config.yaml
d_model: 192
n_kv_head: 6
rope_fraction: 0.5
attn_scale: 0.221
init_std_o: 0.0115
lr: 0.0024
decay_shape: "linear"
seq_len: 1024
dataset: "wikipedia_en"
Each number is 50 + 15 x the weight over its row's rms, rounded and kept within 0 to 99. Layers, rows and columns count from 0. The size before them is the row's rms in percent of the matrix's.

# up: layer 3 MLP up, 512x192, rms 0.0832, rows 163-173, columns 0-95
# down: layer 3 MLP down (transposed), 512x192, rms 0.0744, rows 163-173, columns 0-95
# gate: layer 3 MLP gate, 512x192, rms 0.0853, rows 164-174, columns 0-95
up163 111:61 64 56 36 30 60 57 56 17 45 75 43 48 51 59 41 45 52 60 50 42 64 53 66 57 44 74 24 54 70 61 58 63 64 68 46 64 69 36 48 37 43 30 64 32 23 39 43 43 45 76 55 53 23 62 43 56 47 30 48 47 70 36 43 61 44 52 39 23 38 57 43 43 53 64 50 55 43 69 54 28 44 40 44 53 71 90 70 38 29 49 64 34 49 63 44
down163 109:26 27 77 46 31 62 68 76 45 37 34 22 55 54 60 26 31 52 44 38 67 57 67 54 45 66 56 68 35 24 86 58 53 30 71 49 48 38 50 50 20 36 32 43 27 54 64 67 64 49 58 56 41 44 51 39 39 38 39 60 53 66 45 45 48 38 69 54 58 63 71 31 64 55 87 41 45 43 39 71 67 72 40 45 82 86 81 52 32 12 59 38 44 45 63 50
gate164 099:57 34 37 61 61 28 52 41 50 77 30 83 61 53 39 37 37 49 33 49 51 46 42 51 57 78 47 54 42 36 34 59 42 39 05 30 31 45 60 62 55 56 60 64 62 50 45 90 57 86 64 70 38 65 38 60 46 28 42 53 26 54 46 63 75 35 60 38 34 43 55 46 64 43 57 54 50 48 65 50 68 17 57 61 30 55 14 56 58 66 64 40 42 46 66 49
up164 080:43 57 42 63 50 79 19 62 54 61 42 37 35 47 46 65 39 32 41 46 52 51 58 61 55 41 45 56 66 42 63 59 50 68 53 21 35 61 62 46 47 43 37 43 75 52 43 73 39 56 45 54 54 51 91 32 58 47 52 59 50 43 45 32 74 53 68 69 61 35 53 72 73 17 70 34 70 39 14 47 47 24 42 75 53 62 38 58 78 54 56 25 41 65 22 75
down164 098:35 63 60 57 47 28 47 55 38 57 40 57 43 39 43 39 39 55 26 76 61 51 63 45 61 46 41 60 29 37 84 79 57 31 51 65 42 57 53 57 55 60 59 75 26 47 52 48 57 55 47 36 41 43 44 53 65 54 47 53 32 54 50 39 56 34 48 42 38 62 59 17 46 33 48 52 48 85 60 54 26 45 41 57 22 79 46 14 32 34 54 55 48 60 47 67
gate165 102:42 49 71 46 53 64 47 35 32 73 69 47 18 51 36 77 59 36 44 74 35 48 48 45 31 38 41 54 27 43 67 61 43 54 76 30 59 72 49 63 37 38 44 81 48 38 65 54 56 31 65 35 74 59 43 33 74 43 49 44 53 73 58 24 47 65 51 61 32 52 38 37 44 39 76 67 55 44 50 38 41 30 70 59 26 46 23 61 34 56 43 27 66 19 82 63
up165 092:43 53 67 52 72 25 22 53 27 19 82 27 60 51 44 60 57 52 71 34 43 43 54 43 35 43 40 71 44 36 52 64 67 47 24 47 55 56 48 58 38 25 58 54 22 52 41 54 62 28 61 34 47 37 63 66 44 53 27 38 62 28 44 35 53 52 62 67 34 53 28 42 55 45 45 65 45 41 56 54 52 58 44 41 52 36 27 44 32 73 56 25 32 33 59 66
down165 094:50 44 53 58 44 46 42 48 46 58 59 07 47 46 43 62 41 38 44 33 53 67 26 43 33 91 41 20 44 46 44 54 53 47 36 42 58 54 21 25 17 65 37 65 51 32 30 41 41 43 30 47 38 51 32 58 45 40 43 39 34 31 49 57 63 50 40 53 36 84 45 33 59 52 40 41 62 34 39 36 58 51 53 53 55 34 54 54 24 36 52 22 56 78 37 61
gate166 098:46 40 74 38 43 50 71 70 57 27 29 69 62 38 10 47 54 39 15 58 77 68 22 50 75 59 46 89 20 83 65 49 69 51 47 47 43 53 53 41 59 40 72 38 72 51 52 66 65 67 24 63 69 74 47 40 57 48 42 46 18 48 34 33 48 80 53 40 59 52 31 45 69 52 69 56 48 62 32 45 61 44 65 42 45 53 41 62 59 61 55 60 32 56 66 37
up166 098:64 62 28 59 50 39 30 63 65 61 36 53 46 78 67 70 50 32 48 73 65 69 74 46 70 73 52 64 54 29 28 60 67 33 49 38 53 49 33 28 48 62 33 37 32 41 85 36 50 30 22 49 54 46 62 52 56 67 45 68 29 59 40 54 65 76 49 64 61 31 47 47 38 42 45 45 30 83 33 41 59 69 66 58 60 48 42 36 70 67 72 76 68 45 47 50
down166 094:79 48 86 77 62 56 53 56 31 65 33 77 60 66 47 44 63 32 44 38 94 45 34 38 67 60 50 43 49 33 10 64 50 53 66 75 36 49 42 36 47 53 45 51 68 81 47 51 60 65 40 49 34 44 63 39 54 49 54 43 12 40 37 42 49 65 67 85 49 69 52 66 49 73 68 56 36 69 81 24 51 45 43 66 33 19 53 62 61 54 67 35 24 44 35 48
gate167 094:47 50 31 63 38 32 35 24 42 61 42 68 37 53 54 26 26 32 61 52 50 33 64 56 48 70 49 71 62 48 58 44 19 51 63 47 49 47 36 50 45 42 41 47 68 43 68 65 52 53 32 60 41 43 32 46 49 61 67 38 54 39 53 60 70 52 51 52 28 47 57 43 83 07 52 63 36 50 21 70 74 71 07 41 64 64 71 15 41 49 70 52 75 17 51 66
up167 091:64 78 58 28 11 73 55 64 49 50 14 50 35 45 39 32 57 62 48 46 68 47 37 25 19 66 58 40 37 58 34 32 53 36 74 88 39 51 47 63 36 79 58 82 44 48 65 58 53 48 48 51 34 77 44 50 81 42 32 21 63 46 36 50 28 34 54 35 65 51 15 54 44 57 62 46 54 58 34 44 73 46 63 39 39 41 48 62 39 53 47 41 49 34 67 53
down167 095:47 50 56 25 64 47 39 57 53 37 36 67 37 45 62 54 56 54 32 34 74 58 28 62 58 50 41 51 33 68 49 32 36 33 34 86 48 75 67 58 48 73 41 63 45 40 98 36 52 64 33 24 44 38 57 36 77 26 70 55 47 33 49 13 32 62 38 58 69 51 53 63 65 55 62 52 52 54 67 55 13 77 37 53 39 66 31 79 69 34 41 67 47 48 59 55
gate168 103:69 82 78 54 53 39 43 52 43 62 23 39 64 28 51 30 48 25 62 46 22 39 70 55 45 34 50 42 62 42 61 60 32 47 62 31 64 31 71 35 49 43 39 62 44 46 62 46 63 37 10 35 62 20 29 42 49 36 67 41 39 44 69 58 69 66 37 52 40 53 47 66 83 42 50 82 56 56 52 66 29 68 49 43 44 52 49 27 67 46 20 52 33 28 54 50
up168 115:46 44 26 54 51 76 52 47 48 31 43 33 65 58 71 46 11 63 38 72 37 32 30 28 45 42 67 46 46 53 05 58 42 54 46 39 60 53 71 42 33 68 46 47 57 62 58 41 44 55 65 87 38 48 28 61 15 35 59 57 26 63 64 56 65 42 80 68 42 61 79 46 36 44 21 43 53 28 50 49 47 21 51 66 56 45 55 31 33 73 65 52 53 55 59 76
down168 098:39 33 54 52 31 56 47 43 63 76 34 43 58 57 47 71 42 44 53 12 42 60 28 62 79 67 36 45 36 50 34 77 68 70 61 58 61 46 62 46 36 78 30 44 63 52 60 73 69 51 51 35 52 46 73 26 48 54 23 43 62 74 27 65 36 37 27 53 39 43 44 43 57 39 59 54 35 54 35 20 33 50 59 53 51 86 54 54 51 73 61 43 58 48 66 30
gate169 099:58 49 42 41 58 40 45 62 11 33 31 75 28 34 68 42 72 76 74 31 54 52 65 26 55 35 67 55 51 55 28 59 61 36 35 16 71 35 71 53 57 52 46 50 40 41 17 75 53 56 69 40 51 34 19 45 57 42 40 50 31 47 59 52 59 18 33 36 34 32 55 68 48 30 69 58 47 62 60 56 57 37 45 55 59 31 56 48 53 46 56 69 76 58 73 64
up169 112:18 42 54 72 47 39 81 50 52 21 66 66 57 40 84 61 44 33 66 43 53 50 40 46 47 48 72 68 59 41 34 72 60 61 62 04 59 45 62 77 61 32 43 72 52 41 63 35 50 41 55 58 62 56 58 31 82 45 44 49 62 61 53 41 46 69 42 64 21 35 33 40 35 32 47 59 62 54 16 21 36 50 51 49 60 44 38 51 62 64 75 66 71 41 57 64
down169 098:67 57 50 52 42 53 72 81 55 44 37 40 55 82 55 67 57 42 66 38 36 63 64 77 25 52 57 49 46 68 60 66 37 62 59 80 43 54 58 38 67 43 60 27 42 38 73 62 22 52 62 62 41 64 18 47 16 60 48 37 44 59 16 35 45 51 46 42 50 56 46 38 64 50 34 47 52 32 58 63 69 42 60 51 25 59 47 53 46 61 30 54 40 36 65 78
gate170 095:82 75 58 48 45 52 27 36 51 61 40 52 34 39 33 42 61 59 51 09 33 32 61 63 51 64 75 24 15 38 21 71 38 60 42 43 38 29 43 59 44 58 68 32 69 25 50 62 65 77 71 41 52 56 56 49 37 48 39 40 25 45 63 79 61 58 57 17 67 54 39 36 34 48 37 56 41 34 49 42 62 70 51 54 28 62 45 66 22 68 65 31 31 43 38 65
up170 098:69 30 48 58 46 48 83 60 66 56 66 64 67 53 37 76 61 48 65 69 61 53 41 58 51 40 76 56 33 63 46 38 51 71 60 35 41 53 46 32 30 11 47 49 63 50 17 16 45 44 46 51 57 76 48 32 41 51 45 40 58 61 50 60 48 66 38 35 52 45 52 37 37 62 35 51 40 69 48 37 68 47 29 60 69 54 64 45 55 54 43 47 63 67 50 45
down170 096:49 24 39 38 49 43 46 68 49 54 39 42 33 38 47 39 51 49 54 45 46 71 42 79 56 49 31 29 39 39 59 64 62 59 50 60 46 72 41 34 35 53 37 34 43 63 37 67 70 59 33 53 59 47 48 30 43 33 49 47 29 81 25 72 69 49 56 47 33 84 60 66 56 27 52 42 57 45 30 28 41 54 50 53 54 38 46 74 36 55 51 28 33 73 58 53
gate171 111:73 54 56 72 56 40 48 48 40 22 35 61 44 52 71 29 34 71 75 34 34 12 33 75 55 81 61 55 41 45 52 17 38 31 82 65 52 56 24 66 43 53 22 25 47 76 49 46 72 39 57 42 34 48 23 38 72 47 61 57 43 70 33 13 95 47 48 65 46 21 40 36 65 45 51 70 81 60 64 44 50 43 51 37 42 63 58 75 74 44 43 52 32 24 59 50
up171 102:66 47 39 42 57 49 43 74 32 50 39 67 53 44 90 35 78 59 73 69 47 25 24 44 66 63 58 60 75 13 25 25 72 57 49 54 46 33 28 56 38 72 28 34 49 54 29 55 58 30 45 39 32 51 26 65 53 51 34 68 00 53 54 44 65 53 29 72 59 26 39 73 45 68 45 81 58 53 57 62 46 53 60 31 53 34 58 42 61 52 69 28 43 49 47 49
down171 111:80 56 65 54 52 34 54 59 44 51 46 53 70 35 40 42 43 48 57 45 36 71 59 64 36 64 32 50 58 35 42 29 55 24 41 59 45 49 19 48 71 52 34 34 41 33 51 76 64 37 43 52 21 47 58 27 54 66 46 22 28 11 41 34 67 37 47 59 57 41 47 47 82 60 51 87 57 52 55 32 58 31 64 20 22 49 48 42 65 60 41 62 24 59 37 73
gate172 088:44 58 31 47 44 35 14 59 67 50 56 43 37 62 61 66 40 59 72 44 41 53 29 58 58 59 68 44 42 42 49 32 62 49 65 42 38 44 75 27 67 68 29 26 34 57 59 43 55 29 50 33 52 73 50 44 63 38 56 71 50 78 39 61 64 52 51 27 52 43 36 51 46 24 19 57 52 32 53 49 52 61 33 09 73 73 56 74 44 37 31 63 52 63 65 58
up172 088:59 44 17 61 61 47 73 36 79 30 46 56 43 59 53 53 78 58 44 73 45 42 34 20 40 38 36 26 14 52 19 42 50 57 48 34 16 41 48 46 26 48 60 56 60 19 37 25 68 46 62 64 37 61 35 53 43 52 23 54 61 38 36 72 30 48 58 57 56 51 40 37 58 60 47 61 28 52 70 77 76 54 42 32 56 39 47 47 62 65 61 35 59 44 57 53
down172 094:72 48 48 52 57 44 49 63 32 17 43 23 65 83 79 35 39 56 22 62 52 56 73 34 45 63 33 63 53 43 46 32 60 48 17 68 30 67 34 48 79 35 22 66 61 52 42 52 48 72 24 45 44 33 49 45 37 46 65 73 63 38 57 55 56 53 43 56 35 77 54 57 65 43 63 38 78 55 50 43 54 42 20 13 65 47 61 54 84 41 40 78 37 32 56 49
gate173 100:38 70 65 44 47 58 62 78 27 33 62 59 36 53 75 70 40 41 20 34 39 54 55 69 32 47 30 57 47 64 51 58 37 36 33 65 54 40 52 41 35 27 41 61 53 57 59 28 83 51 43 58 70 28 58 38 82 54 34 44 68 52 41 66 51 54 42 25 30 71 68 84 59 61 22 20 42 66 46 48 54 87 55 78 53 62 45 65 64 36 55 44 62 63 40 36
up173 097:36 54 53 52 51 56 48 53 61 38 70 58 50 57 63 47 67 63 52 57 54 46 57 42 50 41 67 80 53 79 56 28 29 30 40 33 62 33 38 43 19 12 56 49 53 40 59 38 55 61 66 64 39 36 93 77 48 52 39 46 53 41 52 73 47 54 33 44 41 51 47 57 73 45 43 49 50 64 51 57 25 68 55 52 45 62 38 78 58 38 39 74 43 28 38 23
down173 095:60 42 60 44 49 23 59 47 49 63 37 20 26 38 04 56 50 56 90 66 39 57 54 48 55 42 68 42 33 47 59 38 57 63 42 50 44 31 44 72 35 33 38 37 24 55 76 52 73 46 53 31 58 48 58 58 43 52 30 31 57 27 55 41 60 70 76 41 54 43 56 58 76 50 66 66 48 44 55 67 38 41 32 34 45 80 62 45 54 74 61 59 60 60 52 38
gate174 103:46 36 65 24 54 44 49 76 64 66 52 44 33 37 36 49 46 62 56 36 41 67 50 32 54 76 73 21 42 72 54 72 48 58 34 42 36 39 61 44 50 36 51 42 48 61 88 27 20 62 31 55 37 43 43 41 71 40 26 70 54 36 43 18 25 42 65 26 53 40 77 76 65 41 27 56 57 40 43 40 40 36 44 53 63 51 52 56 66 40 51 22 37 36 42 53